Each number is 128 + 24 x the weight over its row's rms, rounded and kept within 0 to 255. Layers, rows and columns count from 0. Numbers have three digits each. The size before them is the row's rms in percent of the matrix's.

# down: layer 7 MLP down (transposed), 1536x256, rms 0.205, rows 1083-1182, columns 192-255
# up: layer 7 MLP up, 1536x256, rms 0.2, rows 1084-1183, columns 192-255
down1083 097:110104093168142133094143107123115136141117150132104105088116138116153140111147103151100174154095149128145087123109124109101102101105129134148103124114119163098145129163075106147124158136162116
up1084 103:132142084121182133124151117083155161149139104088116163139126157121156121125148114117136149084126119145146145106148156132131134074147143137158156114117163162121120145141107101082118132115109078
down1084 102:121118146119130129129139103125138064129131146104173122106100148178106143158135160134087157176168146160130134122146120140129127155134145133124106162167105121145086110141167129119119101113105156
up1085 109:158126122105141111150094138150079146175135103087094124076128151125112115142164146105125161104117140127155104168123154152136149073160109154086125113151121145111139143123167124122131103123148102
down1085 115:128128120111150111151143141140113130106134151132096111152116160137109134148116107157105116133094152131158132121148144122129124146115144142132162076133147104119098179132137130178089120096134118
up1086 100:166138135134140125106154165103118107112131115111117150100112121155070109131125085142130169127145109158153140146114205179141098120124085153157103144131142136124147143111151102140083105132123138
down1086 098:101133132160111150139124091125156131109153102158109107115137123129175141149120171073167138131085160118104110125128109128128154116136171152126138127111110109128112141146121152126176158169110127
up1087 098:124137122114171124118135110096103143151137123099135141109148163151152141144101101116063134138139117157109145145145106066099134118129108160126133137195131169149109154143120118132190136107099091
down1087 102:130121169159120109122153123168149106108092147124101129139118144144120155141117089140137127106137133115099139106122104109131115146134103185147120131129132141142092081118157174153134059110129149
up1088 089:124145122128146135093140110178127137135139105126149153121069129115104155170154137168146150115134159086101099115129125129131158151115091073092099133065140099103112122122141136154156141144115136
down1088 096:127130141115093146106115162100144156090122159132133115132129103147135119162055109104134096137087108146141148142102119094147104135114172160111131131119086130132114114099162160130125120146146116
up1089 097:187084114108111115118157148164153151126127106129116122079117145105136171125118105122120154135104109147124143138165148148094077131122133106099136137145097124097115091117107158122077138194132132
down1089 096:149111078124107114104074129160133093156129131126086106111122072108102142096115149091117107116126140114143150115144116064107113139156131126141126077136121131132121105144129159135080160074140118
up1090 100:130151153165126109121136120134145114146102146174087133153107144115110102073149146119125077113148145148176103089129110111150140108118144114157095158089120141149146118131144152145155119133145093
down1090 106:120163128111084116106100102136133078111129139127094108118097177106100173140106137126091150114117136139154100093133116149153108136136120166111128149172105136130134096113179102127119155153147143
up1091 100:150098118144123111132081162159148156145139093095130095122072138134068143167055150121100155119137119154080163103116180133123061107141161154120119144120136121133137124132115136085173147123157176
down1091 103:160101153160133108151148118109099127093137138101151129099137142118136122138127131133145120095188140154157089123137135151137124155042105136164169134143158141152096146172143127144096053158118108
up1092 103:150100160140145140132183143151102111125161141111134149157147148128135120104153116129138149115149152111143156099081156113113078136109136147142155117123096125168133106130103160183143137164085123
down1092 109:097157119094164110080118151116131113173172113091080114151129135126132099113160151122143130099111149116142146127151102134116108120082164141169101171112146124123141104116111136131097104158111136
up1093 140:158127167105191155128120129092099113142108113115146156143113066172130128147072151125113126114066111115153084095158138168118068169127108183083124156117159110088125144143104166180081167133108145
down1093 114:105136115150084095119144142167167130106146141158118120113153167095133124104205116151138123137150141115119165153103118071138166089122157102161141120133103159155147105100155106093167095131133140
up1094 091:117145144155088112119132143123102124154125140122103141174170116091149152152139135098100152148157178142126148110099112120161159116083151102147085118141147122127180126078202135123118129161166116
down1094 091:154122087100132147118135093101129141108128114126155141166087113109128164120107124128166101118103134104133129132147167110078145140138099132138149106162129139138166123142114121127156121119123114
up1095 108:115115122141125143138140133155114157106132107133105114129119112140153129145151125166103147157145087140122135119139144111137133092140141137109064084106093135151103127158120111158144074127122147
down1095 117:108109136145116122106111185142124123141128105174109091128107160135128132152136083129156108149150109146123099120096115147109109153151123112124152140149106122123138149147148163129140156095151144
up1096 091:123140094147148152122141129113109091127166120131135128141122117196124097167156170113119095142096174131109154125134116161194121150138156154183128122105157076147126106113129078135146086141165167
down1096 092:113135092132153105114110140176106145090109163151094115174116121102145128128181129094127152148128142098133135115111131085146158125129111098152142143157120107121167193150097115181083129149125117
up1097 105:133092168157140163079101132127073129146133125118104150131094152161153120098159091148167127097148135114116120118138111168126105153118134151119126145171111134130115166103127097131110121094099138
down1097 095:130179130101165111149108125111162114108126145146157120134128141098077163160096163069118160151145113139150143158121143097117159122158102141166127104094152114130147098177130093105167112136126132
up1098 100:092136081102143137104139124137114088147158157139108160091138124102139131151148183120141140132160182081110162132144133131146150090124131137178139109117116110088150133118118110131130150142118126
down1098 100:128121129186100138143123143100120172106120123155131116171138179083132140124131151150125171129124122137126169121086138129133117104132125151099123127117136123097114104119090144112123120132184171
up1099 094:149123193114117166144095118095123112106141109107154102151114148161155119150142154140130104126185087102102129104144151095087115170100115128161136093124120193125106130155104131105124086103134095
down1099 098:120158099128093153109146141118168123115136125142114134149113126136107135092077150158149158086097152109117129133111121113189129132118171120108127171122109170140173108125128126121126094149128157
up1100 099:113091156117128149150096135107111137068127104137096135138143120135123122079184155150110141083182125090107102124140105104079160098131133178134145161128102129137161118137160137137122162149149095
down1100 100:119149095109159136137155118141124125124093162079106144120113112148165112176103158133140131136096137148120136151144113147130108168138106082133109115142106127122131094131109160135119112125095131
up1101 121:167156123183143140132113097067165116082164162131089137171129127089105112120108151145119125110149133176098120132109104079138130138149114112139145141154135074132107136106106116134093138117157118
down1101 103:125109153103120142153115168159094161162065058126149143109161105139161158107157111097142132142142150091151140176124134129073137128122125125112114108113137158125126126102170105091161134123135101
up1102 098:157128192187141109148098141138122094126134111124133144099152100119103155139107121102151134160126148122109079147117143144133106118116120119123124126156135079108091134131096076156137141108131128
down1102 092:122112117101138112151129126094138124121094128079099102176083161109093110127113115123140096115145117136174133100150136123114129111127088121148141097119082133160174129085173090113126133161132132
up1103 103:134108138157120122088100117120135116142131118081127125097144157110111122159139124117108104126128139126118119123083107142079101121120122129160120137118124125115116134126096137115112157130135154
down1103 112:093080120123071128123113105129109131151124155090105140160136116140068145152103141118094163105174109139110128111142114145119161141109159156152088155143169089113127170067122131101141121093114128
up1104 096:167138148127094154094086125124185140124106142149150096145118058124148097126088137131136125139105129108125174120079100126141124104130127164139144083118135140118146159098183112122129138111167144
down1104 095:129151131132167149101147091146098107126120123085115185128126110123122105123148130166118145132159132102126092142121119142127136126115115130118127127151089085155141158108144139113150115123085113
up1105 108:121079114146174148171142106104091145102144133136086139127115121103080116130127140169158150113141115117132178175117176145127094120157143143091146134163117164096117112135162146142154141145108149
down1105 090:142114128136129103064128160129138072144099132103153145099114132127114147138092139122097107145120153147100104085126082102179174148087099128167128117116149080143142145138141134113122138133156119
up1106 101:167119144104175164138131152156107110114094137115092077158134111151123134107139101137105174139134123134081132115114140114129116109141124151111144170089133140088155138113104140116078140162141183
down1106 102:134122131129118130104082136093107141121144105108139085159120127100169141111118114142091127136115113096148080119119158167158135114132110157129118145160121136129088154171137137101121164105112072
up1107 100:149128129144121129188116113155088123157121159101105109129156177148125110165115129118104128130102123111110113159116143155186153129159123137168132144131150138127142119108080120105128135138113113
down1107 110:110150192113142080155095150134068129123108157148132139122125124103137187178099187117101134134118121137134152141093125111155133127114116116116134153189120134141120097178137145146135126087127122
up1108 097:099123139089191096159140096171119122140155147107132132158144140095124081072106105148101138112138110141129139123114106124118168136132107127157132135147127155113149115136155159084091173113121101
down1108 102:152129127132115128116105124167111150122104122140137128122108103170151147148134156109167138124100155129163145130116163077118144104124114105114138153134130136119159098108138125127153177105138168
up1109 087:131136155134116114130097121125126154136129099074075090184123162159141147199170187134152128084131108137133127193120149082143139126110139155133141182139110134164098128112103137147159068132101152
down1109 095:088136125126155129131126163099107142134135123142132111091078088177125158101123135135107127146159094098154136108144135165128156137192153141080094148110105139122133199135149100143088094126142131
up1110 100:135118138146159121117106096110136131140171132127104136107113111137121098130130074129114102139152126165113096122120091156130078108136135130166092104114203103111133132107121158120142134096104115
down1110 092:139094132135156111114144153143093092081103141094118128115112123129091152140099136131130108136103145092105188114132149092094127152115201115153139143176088152141116113085161149138135200144129124
up1111 101:132122128142173163125127139089147115135118133115137096114091159121122146179151117081119096128120169130109141140133099118125128095153096138166154101120132165112112112141098121092145105109118106
down1111 096:105152104113128149160113101157161139134102141144136150121126076104114119142091135123133135167097142099129155131154139140152091082146147123139160138124150123099142095103125072145145168159118092
up1112 099:173088113133124129114147111177083173087146139131089160123114126129150124108098147128104151150130138122105087123091136155137105174150082164114104112137129096097121101115114110109114130167152137
down1112 100:122111128122100149147089127088157104115069104137149092121108141111090140149129101159095129167096129131118146122138093092104116097143107076115124108157131160139131118133121122166119119109080154
up1113 108:131153166165149143093141126121139128126126120143141145115094083169152121170117083066143141098126114140122101133104118113146090150154111135178110104129134149124094127111125128101163101129108104
down1113 098:125107154112094114129111121121119128121146129137130080136220127146129139122112123152126148132130138134117146093140126163132165091164114112066117115139132115095150128136131155100158125130140125
up1114 113:109116131133185076112110130123086126099146139141131146156113110153105119127142070170151111105099113186137129134146108144136144127096124155130124108163102142101132145135139146134148127153111130
down1114 103:152115125146066132121135118110158090173075152129114131126180125115119119154114148141108144142122119110117139143147147106148102132103140133149076144115111090150128133147126127169118129100153166
up1115 102:162134099152115118101139115097110114164062146166156150152104129127135122129113104137124139122127153090108133121098098122147134117146170124150116089135130125100156118093108150134053131091124125
down1115 086:114133164148172114134125122114093126081183080104103119095102132097123142146139104142150115119117123123150152117116167104092105121104147119101151161095124152137153117134155136173187127167151101
up1116 103:189159159131119094131118149136138107168101135114141137154154137101119127176132100145139153103113119123131098124156118129117117106101170168105169148104111145120130102132126124162120104104131126
down1116 094:074111139092158122146105128107143126137122109197147131087113171201134134090115124138117174139137173131089160118114164092130105135153102134144084101121128100165143115126134147093139140149131101
up1117 092:108109120128105137140100114095109128147133082135144103139089121148144100106132098137092154091131140123147148177095150154111149137155156151105130144131089154131099093100083137132140142145138147
down1117 095:145125127117132135170093141108120115168099147112110136114100118169140096124109127103137099124113080113113136080122136110146147125184096161097131097139081103102119173162135117143096177104131157
up1118 108:112111084144112154148141160131132125114141127103133122200117147125131113081111101142130144114136130169073129150094175165130099135150107129168121109113129074153083145166119130115108120117112085
down1118 092:152134138113120120091090100150132156091109104103140123085093127100092103139182119197156136104122144129163083120121104151121150118130135119122151142097133164126166123118126135099116137065112121
up1119 091:086142140075146136144141094159073158135109081146099136132111137098110155163149092136083129128154127122184119138156130123105127124133082117093117109134123154102146141116149119130116113090134186
down1119 095:138130124130131096109129158099133137126106117122132153126125160148142103085154129118111088088142110147143132127088125116112070115140121157120091161091141139128114125134115141137141192129107088
up1120 090:148152149152129121113137117153136115148108147115098114189122167120167098151124140104121134087097133134122131085096126168111126122124139131125114162136127131145093150124198143116079089161175144
down1120 083:088106110130090096123111111105155125098193122126132142132140091091115112139147123141119133171132129107164135156154117094129166137144145138145118136143109108096142131135131160144134116098122176
up1121 088:144149171118149129135098096120175139170144126156142155147161138127156147174103126163152113160138152113119147131139108125133139132119177122113075087129115113132160125139126145107144090149160137
down1121 103:141132143116138169150125113105155137149107121134152116086128150116121152127142133119106104097160096127145170098106124135148114096128148110122126161171122099151176139075123128121116135135138150
up1122 100:152125114141153094109152117091095128125137130137133144132114194151163152097149176152145143181136169133071133095154114121128114108118104152163147129113103136100115102115168112105122127100104078
down1122 106:150125104146115087105158135117145110150127139123157141147096142099130106134124150187089113126147126135107145093176115133082159135116172135155092095110082145172130082143091152179156129115154113
up1123 104:136145135127142102101162137126167166138149093114096176106148149128161122129134134117158116101131184100109111115087092125164130127106158104104118117091141178135136080109146123182148119125135111
down1123 105:143145091107153133094127101105100123115149114127099101116114173107134110121108145113131123108156065137183167134121121137120098157123150145121125137170135136155136137146078092157129118164133150
up1124 102:115130148165161178135144115121101135137075085135121121153099135112092138134159132120141187138063115126089130090122150176149101106129108096119161111127126120147094147158096117091137128116146091
down1124 108:148127112131141141149141154105156115089135122117095161133133173138141180130148159130118139109097116136125150114095130148105100130106100158121144123150149112160078124138138136113099106111095101
up1125 097:148121118144150141144103113151126148112127142091109116143104112127120118126109117101107099115167130095100110131156128179128130145125103113124126124124129126109106102112110134132138101116109101
down1125 105:139091115091133130127170115163133123140134134114109122116157123171131136132131163117150113104119078132157133131146124073124131105117136154166098153078116119147142126131112129153107113115136079
up1126 095:131163112128103118139125102129120132085106146094147112143142114174138095114105151128142098125187096160136122134139127132121148142111142145137159165138080145103100123144177134133144109164109136
down1126 097:122114127137135138098134127131146147171145120145116122116119136123101114136094147127164127127084167122086073136127149128125106152142126113137124123116129124138137133141110115068138139166178138
up1127 096:115138152113163126144115141143115116080157130101162134140170166119124103106133129138132147129158125139139128088153146109124122131090097143116110138107101124154172129101167158123118138137101074
down1127 094:126083143125138143078142161139149117142110135153105136077119111112104123074112124121150122137137133121122145151121125130135178116168131130105155116142129117108111148098136094113164135099141172
up1128 095:125153100135132142075152132095150136141117143119134121096131140122097146098127163192110136091137083123183142117116100156117159163120090086165104131106075147099175131142129135179099116132140113
down1128 098:081114114127136171115127143129117138114082103144119143113130138137164121106088126110113125158110141115115126083117126068148100112125133099089168087150170099147122133143142087101126100138144082
up1129 102:116118117133117142112119114120092088133127132140082137141158118074183147067125158112088149156164142106123128124122125122100126152123135130132111128131138127101163092136110145154155083132100130
down1129 105:158119102128117171089123105146101136086107137146120112140138140138116130152122139087152135103122120142124090120106170084102134094176152126120110132127145100141068104101104145119182127154106136
up1130 099:167172141109155111107127137087103177108126128079118154132150105137180114150176103145120061136148143153153136144096122137118115144113133118117108118125125105104116137136162151164156147174083079
down1130 096:108086152179182141165155142109131173118084144118150130139130142117149157156129160117114113116100114132135119113130144102126140139124128141107122104132125134135135114127135107110142130148142172
up1131 099:150122140105154134110091121102132137076123150148168163117178118118073111112139124116119158117132144143143130141112096128126087136147127144149124156125173123162128147111112124186124123170148143
down1131 101:158124104139154143138144135107141160119174124116112099113067153138122122139140130139150075127077157148146117128120099142116154145149086118078139144140159144130111179118157074118140146098121162
up1132 095:151135105115176139103122130129139101111129120111131160135142096125112132070135121139141147107133158142168174125147099152130095099147143132109103130103137142132121106143170130105157133129135113
down1132 092:114136144110113134142087132100130076150150162135122114131138136112145105119143193128166119137105099144162088136099147147084131161103110148131127140147137167130192135075124088112103151150153115
up1133 101:163165142147156123107111115156125098129114132082092123110088120102081113141106154129139106144171087097126146121119128121142114090144104141158182098147099179143083129138125161125120134138142157
down1133 087:088104121132122148140139125116116148125121135164142103134142138128205141088144105128149160114115149149148097137128153129136152153120179136096108145064147115107129104119134117133124127135120131
up1134 096:070143083120067086124117098135121103135156113125099133154152121164125135111128165134090175101185114132116159126119143113105090135084141154157134157115103115121137141115081147123102177141126146
down1134 099:113122088026120126157158162147135139158114076148120131130126129128118130084119144159143139128103151125152125113115149113158123095118082136105148079120100139128132152126106078126157096138142140
up1135 107:138077124120121132126143131134166115140140135095152154113059109129116120143128156156129114136140143103136130154085148140113169162145105141134116076148165102151153126112149095097136099100158146
down1135 105:127174116175123096166153099120151148109130130117109143107104150125102133154111093145108170110126104165157163089117128136127136121127182096155134181080126143132109136178087150092138136166144126
up1136 104:182135169105100087183138126102108114096128109114165105159074148130125110168104126156110117120063132162077141130117181129143112128138098138131094086146129101152141078173174103143151110126160151
down1136 097:116135115120157175119114118133115161185170137156093149137162132094125157155140125068127133122157128111142143143171123109151148146167113148127142128121132101117139139099073149135112129139178129
up1137 098:171141145139123150138149149066128120160111127119139154080107093111090179126163099111113097150133123166143144140126087125096129092135137129150106184141131080144126111076148118141139129134150124
down1137 101:111122113101088079090106151123106146149152126126189119118128100123125101089123092120157083124113135114102129112077145088105125122149089124105146163122109184123118165138119104092136149101151142
up1138 104:095075120148128149093111144131122140126133135130059144123142147155184106121136165122123164126169132136109086113182184146117107107160169143126135127131089155089173124119122142143150102127097096
down1138 100:127180141146118123161100127115133153130102121110159138124112152103091107166132121183156138085111147104106128131099108138142118147141127155106111118154110109149117118178125161122135138175173119
up1139 099:156110126137123135137129131124139114142100088118115097161178152128179122135081135135109156123113130126107127128123135073117125150127177088115105162107111125137116159142109133171153126137120138
down1139 107:137102131098105117148167126165179127167141136138120112163144150132106141151100106090132111141081183163122136146118151135141137160133072127098149128099091146119157107137160116128173164134131105
up1140 098:122103131134130118143162112085144140154135172136088106123152104097110131109159142102136116131133104145104160144103119160157131163145155118104110142112100087116112108183129103126171126104115134
down1140 104:127112068137097152125140146131154100114126077100144163118131093158147124142091154113100127110125114145134172105092102142080096125143129134132089137131147147117140176105145136191071113135090117
up1141 101:136080107111072207122096077143111134152137152111146144106113130133126074123148139103118121126081106096138095141100113110124126121147128135173123148091080091129152096155079155092140139118137152
down1141 105:128160141115169112163154120143153135150141107136122164137118150130142145116136154094088147122101104127140145060172143126123099146156132128143059124105132113119161135130124115137122140143125139
up1142 110:157119142120154141151156166119133146088154107131154134095095164120122136102132098150196132144145137167146131130182153126069121117107117124127113099127131168112116163140103129155095152117104139
down1142 111:112122140130131120095093131123124164098093122106110141149108172104139127151106153152165120115153149154115145159102140105097109054158103163145098154169087180131167101090113130102165116105149143
up1143 098:156162093084113144073159138158105135131110100144144146109146107136127149130145170146101157119110148095132121106094112164077120115157170126116105127086150147122099142078144143174159157131117141
down1143 109:125134142158141099119088156144155153126139094149066132160094130083101132154103143097147140111118130140128140076164134122160157147129151141141129105096140117153145137105164146138111155101097127
up1144 102:140166112144118145093151118106108110098110123130131119143118125132079104121129145115111111123129132083143105129083146106094113138118158141131124199118144105168175187140143103144119125114144106
down1144 103:100127164127133156131129105150142136161141163112134154108145161146155102161168137107119138103114121183138155121161140156207149152094119135119124119150087143107129107085128150109157116141116171
up1145 099:151125134115149127127138102175104117120123155123138055087138138109120118145122171126134130156157104144090119111132104134102183154116131115145117130113131104131114151118132168137142127100133149
down1145 090:098096120095120119085116171099126154148172116123122156128169134130173158129111159103133170093094104116125145136115152149119121115126146123090115160157117122131119113109124154113125121175133161
up1146 105:173118139170129123156190132138142106143119109106154112114152149113168155137098128114138169106126110164117155142089128109123130143131188139110074092122150141102140114143173099127126107154108135
down1146 096:092125124097125137107064120090133131100108150150120144124119098120089115139156109143159106127126132139127143140144149145117164114102096110127164160114138104135143155151091151125113136083120112
up1147 102:171096154136105095108154125140143135165136170131157126138143134110085132145140129152157117133160105151097098147159127135124102086152102152171077119104125133167139103139102074133096137089132123
down1147 099:080119138134114123160113163133137127131116109094147128095114100175134131089134124123127137152146165126129152163114123169128116103086119126151133119118154181108139158117139128074143125128114157
up1148 093:183133127156143152166114151106144114098102106118089147146145123142155136101141148100124136097137098111152081149113127145162146137130124165086164139137091118115110134065105119117105169110109140
down1148 105:144128148134128116097161138156148128109104156133093122159123142149126086114120145146149103141150104134149106096121122202149157150115139110100158159103105121114098150157131096095125117148084143
up1149 107:163139111139154092114062144139151097144105121117128122109146112132122109083113128069157125149134092100095090147090147120124159135143126109120126109137103093096144151167090125156108096106128104
down1149 115:135130144139136151102162091152170135124120081112160126133153132090117156092123124144166128139131122098090134135139172135166102091144098052151144093126121151174159124155102107143096119096149114
up1150 090:142165114141147140152136102134143160124147127101143136104172113145136134124123142126135145141149157153109121106132122138142132153145092122114137108154079135121158126147136126095117118118107096
down1150 106:135192094158118156111113144130117138143111113115123134134090125140156136093124131115141147098140117110162107098128149124104117130127143126115114083134076108116184125139135157093122154113097098
up1151 092:121156105142124097098123141147114121156136103135157117100120165135082119129133161133120155099149107129166156136091161124136151153073130098137085133117094132119132154117142114138151118115122121
down1151 104:122157137165116146137123135128128100109118080120136161131181117097121090110100123105092147152130116142142155099109121170093149111127101076125106137181114108129142132115113152123114161150126137
up1152 103:166161091119129105113138130097139122153142163124110121150099110093115156113154115180154121141109153125138146165120137170106069139138078118122114119116158114094163145112116130160153151112098138
down1152 110:116109148121096131111125121136145140086100121154109138128087108131146098121109099081151117139109115086117098149146138122090169126080130096132135182155132106126181155164123140131116141126102136
up1153 097:140105152102144171119138110145148166147154111110128153100127119167161189147084112151136155090171165094176145147125150114149131139141094135097135123074114164131152066088093124113153081144115121
down1153 098:151159125128087112127087153104115123196118114125193135089120142150133120166150156122131126106128106141101072091121144119090108138125145164152122154138096131142125131131109176136118109120120099
up1154 103:126140153088146118122116101099122135131154122171127078116123148125139077121102166112129181125138135119109099128154159105152140142163165123151121144150116131093118123122140053117107091087113139
down1154 091:108113144125074139114154126144109154147080135084118218113130156126129151171161106116105100134132128152143163104071111128132126113097104109102159130096150089103159133111141162120139097137164096
up1155 091:147116152125134136111127129127162158112141123123072161118146171102126129066109159118120118119174147153160173137133112174124173140147128117140142107144124111125116088169112149144163090146113143
down1155 100:113081141092139109135128113162107071112127141109162120103166129127116118159141143100123130159111124141110171116125130116144122101129112101126162101156134135125130125121128158130167156117140113
up1156 099:133174102092136151102106101115172123118144136103123152155106120139114147175116141149123088125104119124140060151144113146150123103139137144118078111097140123135135122134151149113121155093163122
down1156 102:078129135105101107114127127126096097128123079102096143197139131108130159068159118157063104141092123135094123154152122116126118162159166115124133108136150122141163121132150097158079128103136129
up1157 100:109089122141120178154074153129143139137127150148103151114103134117137123114143154111131195143154124157116094104146088099172099148170156091115149100125141113105184123135140089138118132139121107
down1157 094:137135114119145136140145101107103115140123131127138133155123128148136109124170138101111106129104144118119148182136136119132169123110128121142121128113137162126137080108097140166142135175135186
up1158 099:179135108111129108132107159069136109175128141114088138134135153111130112147137088108112113094144103114099098141155090118163130135106119140174130117182110143163156160163101140165132099141082149
down1158 092:093134121139095118074126170137135103127157102151134112142090160128129156116070113134123159180148165167085144107124138126097117126147134092147147135072152097125148115107126117132109143088166100
up1159 108:082147135125091163122104105150085179132115087110157121096169107132112108129112127136111141153121141093098089116111154166135110138119158164141119139119129122115107113102150118132162119097092111
down1159 115:118145139125129122091126184123132121135142154149130128119160107175070100099132113127060117141154123134146145129144104127110105090150104116124095092158128110119124125107193109132163115126120139
up1160 105:124152096102147154164145152114140166101139118146151193124115143156104122134126158104158169118153109180130092141207132159056146125113123115128117155122142112097169154140135071136110112123119140
down1160 099:113168146166147128136143132143133124131121111116089065104134096105161154117153129145123110147145145106096182121062120100195110152120152155132131096136096130162113101151145127101144128146113115
up1161 098:155160126067139115129197128163127129115116148085102135115129107135159137133076112127106108129073125128151122110103133137171084131141102133159129134157147128148110126113164148126168126110138125
down1161 097:072110107179134079124099122151129156149088083153126130135139137140102195107152104133092121106150122122131135114149154129127131155134120130119147129078093163119128149143151138133150102141106099
up1162 099:171126114148096121169116147152125113157121090112158161117130148098152135129137173096125085113126143154153127135120130132185084136096141161176083164146121091143132118110143109145158109129161138
down1162 098:133166163103136128120123155098136140106066147197105127091134143163134096116139121168097151120123094109116095113139138097072124162147130122125133114107148101119158087165114159110101103111101166
up1163 097:129120099167126147085122170187139160157177105131128118118113120111142080119139135108094137163116105088127140118123127135173101090159170128154120139114107124136135132093115120142111127135081157
down1163 100:154104143144133127159091125115125134109091144130124134116134125158101145164135139142164118069110168152088153154136137099107146119124141115101140141132133164135161057136124114160165113120156116
up1164 098:142165155159136162101152112122131112111094107146156128099163128129123114146135115152162105086100104116152108127103119139151128154154107164104143145110147078122127139145156121159156108119113097
down1164 101:137126115123167111124135126106145113164179108092112131112066136134091159142139134170130090079123100092066152092092135107132136147113105113142116129149120139133165131130142137128095131139192163
up1165 104:125177123109133156133099087099125108155099094148125143087115113114138152174126115105079138105148119111109158114152150046097138118121117136135092122084126150109163067130118126170105117149136147
down1165 098:133120124174158095160125125114086109120155147096123166121139141128140130117163119162164139091115134128113136172088135184187152106119120141069157100178113097109112149113169143099074141141124142
up1166 104:129131154133097131132087091110152121108117108136140111171150145115142113135126128101182104137082131147136144123112092147129131162128097149133097136145078111142121154145163108148126168140136142
down1166 108:153130147085115170142116124137130130131089142111100112133099129120135146148076108168137145127129145165119084109172174127110158128111111100120145093148113067156137142170125154149137117111140098
up1167 098:109083069178119170180162152111164154124130077121118108115108111109146133109161143176101158183156174135093116114155107095114102135145149112130132121075132111137165137130135173132144156116095149
down1167 104:129140162162111101125098123144158117131120155156134128132129166146163155122163107080163147133098107143159168137146134156152136124172084126127113097103108137134145103104111084055144123117118106
up1168 095:098135133109087067112137171116143139117113129099126098104149142128151094096122091117072164135061104094103097129136121175141120158141158154109124135106135095115095155116118127133131100122117163
down1168 098:150166104118121159143140086125111127135104093139057148099147151112142147161084099093164167124133149116176112120157137135121129138097137117112133109124130096144143108171149111121125152170065109
up1169 099:170144095138134114148093152091078107147111104052159122097141093143130146131157136114130139175091113151116091149104160131141120131176168123117149143126143153110145123148110110114133123143101132
down1169 110:130112113108159170141095119103114140154094147147142111166118110115128118146112130092138099130175120100160104187167150096134115159117083190133111177139130103133139128119134108133143163134100118
up1170 093:144128087101152132102166114112074097156103104103118143088141099134128139117173134144129140123101157133142084186146117141123096132117059103140158112142179117135160149140117085169089153113106122
down1170 092:145145152148111104108109117169131154114180144177151088141151166132112094149110111103161128128120106114132178091106110115131122130124169165110123134146120150105114123104152148110167117103137135
up1171 096:140114145124124121118097194128098116178109145164121162095120143111149134121141141136133149138137154142125093159119105094094167142106091119118107113152158115142105104129129149137100138132130152
down1171 090:134136103143164112120155082137190121066192121064121129130156112138122153136127099124118137095124111102096139100132156176135089113130149089130111135118064103100147159129168144145120139095132151
up1172 106:146134070109105144103079161145136131094142147100123167102152132095133104121115140123213134119174115135117165134118122133145134116136130092163091124113117168117117129115126094156137115129136116
down1172 097:120097144161151140147123103117113138103129155132126118134099100145094165145119108165098131101089137077161086125166135145155116131107119167143126120173157089197121107106132144168105118142114117
up1173 103:149095123114120139105168155124134128075113177122110113119119119123174110106105121130143128072157120116096137076152148127124169121113123126150103135105117112132155098123116106116119126176111090
down1173 100:154166156123095127198084114163128143135126138121087083149124100105105119113117128120161155087102121123122129159096168138130134105149119115115099112140119101127147155137129140118123147119118142
up1174 087:170141106149172134107119146111153144115140102124152102122086169153110176113155132162160104119140146104179097184172128110129158163129166128116105128102085139192092132134092144140120140169113143
down1174 097:159128158145127120118141141137124139114156125116121133079165122138135131113168147171143092100139125151164113157177119168139160117130168133118182105164129139110146135131128117101137151091067138
up1175 091:144126107112151061126110137123096109146131132111092124147153114108133129100147119076138123116129106123117106103175130125070132081110097100149129135091082126143100081141093116114152149141140097
down1175 105:125093107130155176123136108169180150116118103094120131168159106132128149103164149148198126134063139122186104109133080142110120120144147154115118093119097149108091086140135127138141096092120114
up1176 093:187134102157114114116128102160158139107158110110107139152110119120096116096141129123149100096108138104133136127148150096140160118114113167144156146098135147105126168119144121112136155110101107
down1176 094:113158175133137159148113143121131110129099142127109131108144090161125120107127118124132190166137093121155125141115156133112138114136165106167082116180139113131114108126143134130123143091099130
up1177 087:144093154173145109108155104094128106117123149063139130115132139127147149112109137166192128127120103142119168150118108143132178164135147136120087168113104093122134139131110124157134104102143196
down1177 089:103135145135136140129114153191115167107141144165098136111137091151130122104142131113141139106076098086161179118104137071147118066116153164144145109168099125131098151088079143133122112106089079
up1178 104:152139127106109113170107129122106107105132173110094105161127143143102149126138115153149144140161099165119143164127148128094099130162097075146123133179107154104202153073142119143140131134133135
down1178 096:119144111139152167110137155166142169118127124142149149109148137116138115160102132126115131126117148081121099105132098135174124136096177171126099134126160114133066109188136136097122088098138130
up1179 103:114133157098054126163143132130159105121124107105123131116120169168157135064155111116141166083089139117104131142126145098168150109154117142120138091152122120142129109135114159141102131123101128
down1179 099:091105141153179157114178145122133155125125108126130114086104133118117117170118137105125106154122144167102133104076089111140083112125165071126149146097155141119104078125158104130130124125137101
up1180 106:154076125156158139152103125136149119125117121120131125109110139105119123073156101100133125091171118154083145118154138111132086112135127077133171148178080122134131156123140126126144131119140103
down1180 099:121171112159110169188125153109098150140156138110098147118116120116157090130105088111136123162107125125111080114139124115141157133126123158124141084121155107134141153136121135113101175115167121
up1181 092:117102114120151141135125125111129134134142121130152080150116128098136108132116169139126142134132113132149151143086130141093141169137138090123140135127122144113107172190161125133148160155106107
down1181 100:128115158157116121136070141204123149092151115120093116155148129120171157127083147116123100129108165133079176136080110128125124113101106122101118094117156101115111083113135074145155137136124106
up1182 099:129118125083133178090120088113127149094155155126121117113165133129082126125144120129161164169096127135116093111143165124082068151117171114131147147150143184140157121155112099161113107091137135
down1182 096:116128141160140112132153141128146142143117123133128156164119150129116116162108121147127097122127119139142127177151102114150159074128115132096112105155120122131152142157139118114165130149101129
up1183 098:135128149175168105177168157115117132161135162132169118174117155133096088135105153160101127121131119116132099122100132129161151134128119142148095097110137129132123189135091119142179094124153130